{"num_hidden_layers": 16, "hidden_size": 128, "num_attention_heads": 2, "num_key_value_heads": 2, "head_dim": 64, "intermediate_size": 512, "vocab_size": 512, "hidden_act": "squared_relu", "norm": "rmsnorm", "norm_place": "pre", "norm_eps": 1e-05, "positions": "rope", "rope_theta": 10000.0, "rope_fraction": 1.0, "qk_norm": true, "attn_scale": 0.129, "bias": "none", "tie_word_embeddings": false, "parallel_block": false, "extras": ["capped logits"], "init": "normal", "init_std_qkv": 0.0391, "init_std_o": 0.0, "init_std_up": 0.0391, "init_std_down": 0.0, "optimizer": "adam_atan2", "learning_rate": 0.003, "lr_mult_qkv": 0.4, "lr_mult_up": 0.964, "beta1": 0.9, "beta2": 0.98, "lr_head": 0.00593, "max_grad_norm": 0.5, "warmup_steps": 545, "schedule": "wsd", "decay_fraction": 0.932, "decay_shape": "linear", "final_lr_fraction": 0.0, "batch_tokens": 16384, "max_seq_len": 384, "doc_mask": true, "train_tokens": 137900000, "max_steps": 8417, "dataset": "wikipedia_en"}
Each number is 500 + 40 x the weight over its row's rms, rounded and kept within 0 to 999. Layers, rows and columns count from 0. Numbers have three digits each. The size before them is the row's rms in percent of the matrix's.

# layer 12 MLP up, 512x128, rms 0.163, rows 462-511, columns 64-127
099:448471438527576521538471551560515485523466484533508494547476428502522575530598420576539499519510441530434490475493503511487539451490487488487520551446500417511466516455363456518496535396435520
099:445540481476506505564449513526527462544440455518529452508472434524522476494511483458527495463538460583495506556481472494457563486419482501510499626482529497447484475486489534517483520478510502
107:532520493488488468511481546485403491554464539523515444496481490494453521453506497492598498500486525496471484508534460514502521524447406479517603551563543514480492477473516472482500505491443494
107:464489502539569433470541499562505499520470526494459504501489468531471575463465553524523414561456491448536538540546471512463598521465529476551521576537447465517455403511444467486530487515474485
105:515483516550463488458513469537505448509554535523480547438482502488489478482497460506459482576550428509450510507510518607510506444495448544511505521507523479587554486498463467461535445496570542
105:557548542499485538506484508516473493551479476469539515454471433499505553464495507496549507537572513500468510535537525483548533545493475496553478541467528468478465479484503534457567501464483509
092:400496502454515515502532520492465373520509436514588506541503475505576599490567504511499454556491481488491522517477470468500502481464487486478464532571444459460493533512513496541543538492519446
102:447518523485506467555502494487416520496540508492498555537510481471485491482451507511465539505509472495483576529519470534520562486531522517581469496452479506562480503516509423482476489465496488
080:480507573518510452467472525492413523481469436454455538461481482497454551474473447463555464438580528522498482497557493548552533460474507467493544545500442523461534535470493449359483463517519539
103:524542409473409485569417499505472463467566418543474508597480505524474505477522508541527526494550468494475542542583466484499520519524501538484506531488489526498505451487415449452499501484453477
103:471561458514552437573492522508482452579499489465464538511491496508522515535521466479490435495567439468519511535468463484571622541484508463501455498532488432510440504489468489476483444497446481
105:473515468540516428432535574585500490510508529483488475535586537487487514438466485438549511566506541482519542482543427497443481505528487564484571576432442510556555457539516477503510443515552572
096:521496501489467525526420552513484544483584411500498492518499501460486522490470506520507483490508455544508566481500514549554530527510466514613501458530399487524583573427479471462472496452488496
095:426519448521481547520460498494473489478481419548507531478589539480493513445550541507574507464464537466464463508506508503576494566482468546516598493462566516507543483430509379448527506496487490
105:510547511537493474486554454520461455560461483423485516464556438495488547511566521459547508522497529534499529571518463436576470539436448531512553504520491493466518462489528446410525513509493502
097:427553467465496552543479484484450522532456436444529521473499526503567522497480524535584523451531501463537516512480474510448496582461396549460523562459533478579570564525519492488495433491508540
100:460515409500493451538395463464506497504440522550534533476540499517447519515516514510477485512579455539529505449496553505479490473453511473532546462440491546519568513389499477506587528511488525
099:470508549499434494444476494553430437467484443484529521495551509577511566513557546516527519465540512584491470524536486516443482519533486519481592462461496523561463478449459505462523484490530473
094:470554494489515414452558444451445502500501451555582538535495496514489570479548546528489481474481486567519547489493465539546494501511535551511531517519461488476478486514490497487539523452481507
104:468464546468547551463461489512519489446468493425469470546541486471576469470513484442475497548514514579455530550544494491543450464540435525512596518529476507524463450512509489416541527552512560
088:496554500524501475529517464522462521502562430490430504596535544522561494494458530525462490504496445471501494430510473485483464531529425481524523567434407482504686497558479500467514484498512561
101:514508481432508558541496542474492554572558494463455544569504511504469460465470538515435453517502468613513484543508483461532520487437521471469564483529514494592530453459490447507591469459523435
105:418535504495449520518512515516517507558520472544478527480512524539509579486538519516512437510494531502510531543561485582515536402488531617480506555508448468562502483488518485475497500463542498
093:524487469523523533525522502492516484512431456485506497484459397509616523443511481472524438517534514542480478633495528496432497503476454531605562553560491506518459423442506499463546517508492467
102:487501508546506482493506535449479460592472518509519512492480534503512504496537537458485461515498511485478624515469525504546581497476482546477539446575495499489513509425467454536561463460541458
114:508516516466467461518556506539473463544452474529502499427500548463506576476506416541582426559539518563479486479522404522453540521530451559499497492498468446519575526471465454468454536445538569
084:452477405475513474517495539503523495537421490484434522569542537507510534522515472520510470461527456521515523527618500432496490468542499472466504519538564452535527494534435453494493447430530458
089:513509449533531538509479564497533480540482548508524562427520466481494458486489487447467461499555490517496530488474491470476464448503460465471575568532519551520539569457429477460495469440549486
098:468507472519512520463510564472495498549508471482517572509549553523508530516515518441530455457541491540493448475480519455574559468517477609491538543521565527524503517541507470485481459449491445
108:491553545418491589555513513499484470521563482452511516593627478491524484526555485486608546525521503505494534529487478513508452470507484572511475469475476478464516497518540504520561492515474538
088:562529451507583472480465559505493486512513518569533558560458454510485486546496494457509522472565525465534484505525505512590523484434535477455526492478449500575529579510533493480498436414548550
111:502530498449539516475434468502492490537538520487439539466522502503527561459518502441523518461544526486467513570535399513461568471506474513579487550497513475485513471457497439501513509502426487
100:500605543448465558498453436507489503453463429497519525527538519465483510449531432521482529427487498553558520458468456545527477538466511513510501481534547505519554499531470511547531499553552518
085:467504514472491523551453503571477509528531515488580504613499538457501558482523436534509469471474474539436457490484401521534463463524457470504522479449533501556552550487481441494472524514522482
105:491491471495489416488532474532502499515527482579445524533517443517577515467517459489559398549536466525417529530497542504526542490508480509467501473518473505497519461446504489437478511469474507
083:479506435491540442533470546512502531506462526477440580458484520584522528494550493487545489423527491562469515484558484608465531490534435488422532519449507525522472464564391464458521506513503528
086:603535452478482455520565514545489516515573488480513461506514555444520514464506526462462453500522442472481467529504515531432526495460481464455514548496434493516522597462525497503514479484481536
096:478542543543463490444566492494392406493477538576441493490489526507568538509535492438535466518536537479461566550480531554451505631491517518548558484562440460510531524498466441488514487499509549
099:557538466496508518466545565493455526526500540555447496450540541482473516464530511522540439512532519530458412529561531484518498508532414572517542581468488512512551564527484460435549466415515545
092:504459434477485521524455573491513434614514517505495483563516533375507475497537498444478478551511521572408538499516473528511478515511498524491502517510564506526559566521507516470467543539492493
102:582510483444467531545498472478466423516507496498466514453582493504529498492455445543563536454574484557424545525473462509463511544468523529527501490515426451494517501478495508449540547446537559
093:488506471446533522504503466539515452522498412463425448567509412533481523472540507550483452531523456512516498507482491566538494511472523555492515497578476467520516532380508532518491531547516466
098:452555482463545549529464503503462535565480528494501504524517421490508576419575488525535475464558527573478486524481524543468559483560482517471496484503465487491554587491537454498497529550490545
099:478517498554501434593517518539541537590466534554495449516539535462511554442481426497491484483495473545481543521539519557493497506463424477561434482483490524524507508510503486503536489534569573
094:546479526532496468591539559501496557469469546494505423472448489493522461439472467431530498414507483491521501468548459471479501547486497513558510462473527490508568519503447499490490466505446506
102:467551501427564476549568470451514482573492474497530530491532491546528547484537457496502496494548511540456473589534474505578472425464506464453585485501493509519492522457465434482520512510471465
107:486512463477491535521453517565426533501472554463486471461473501532534460519569482431522440495559498547441572499531463514464642533474503479474489537482472503491489454464506389458469396494408505
104:454464441475531523515449512498431528497486414494499537495435543429504549474506553473585541453451453511503566473478471571548477496491493523481465526402555466578456521485475460520527495504427510
106:473550501481496450530486464550483506567469541490437514539490513446508473447435496503481495465547423501532494552502519563511523462433504498490565501508446456490469523491470484502464489546461486
095:477528495532495461446540507514505511594482542430533491490518493504574530519527502527534471453571483583559600526527477554507516515481553536496506488513448443538515475512490500491460444457499558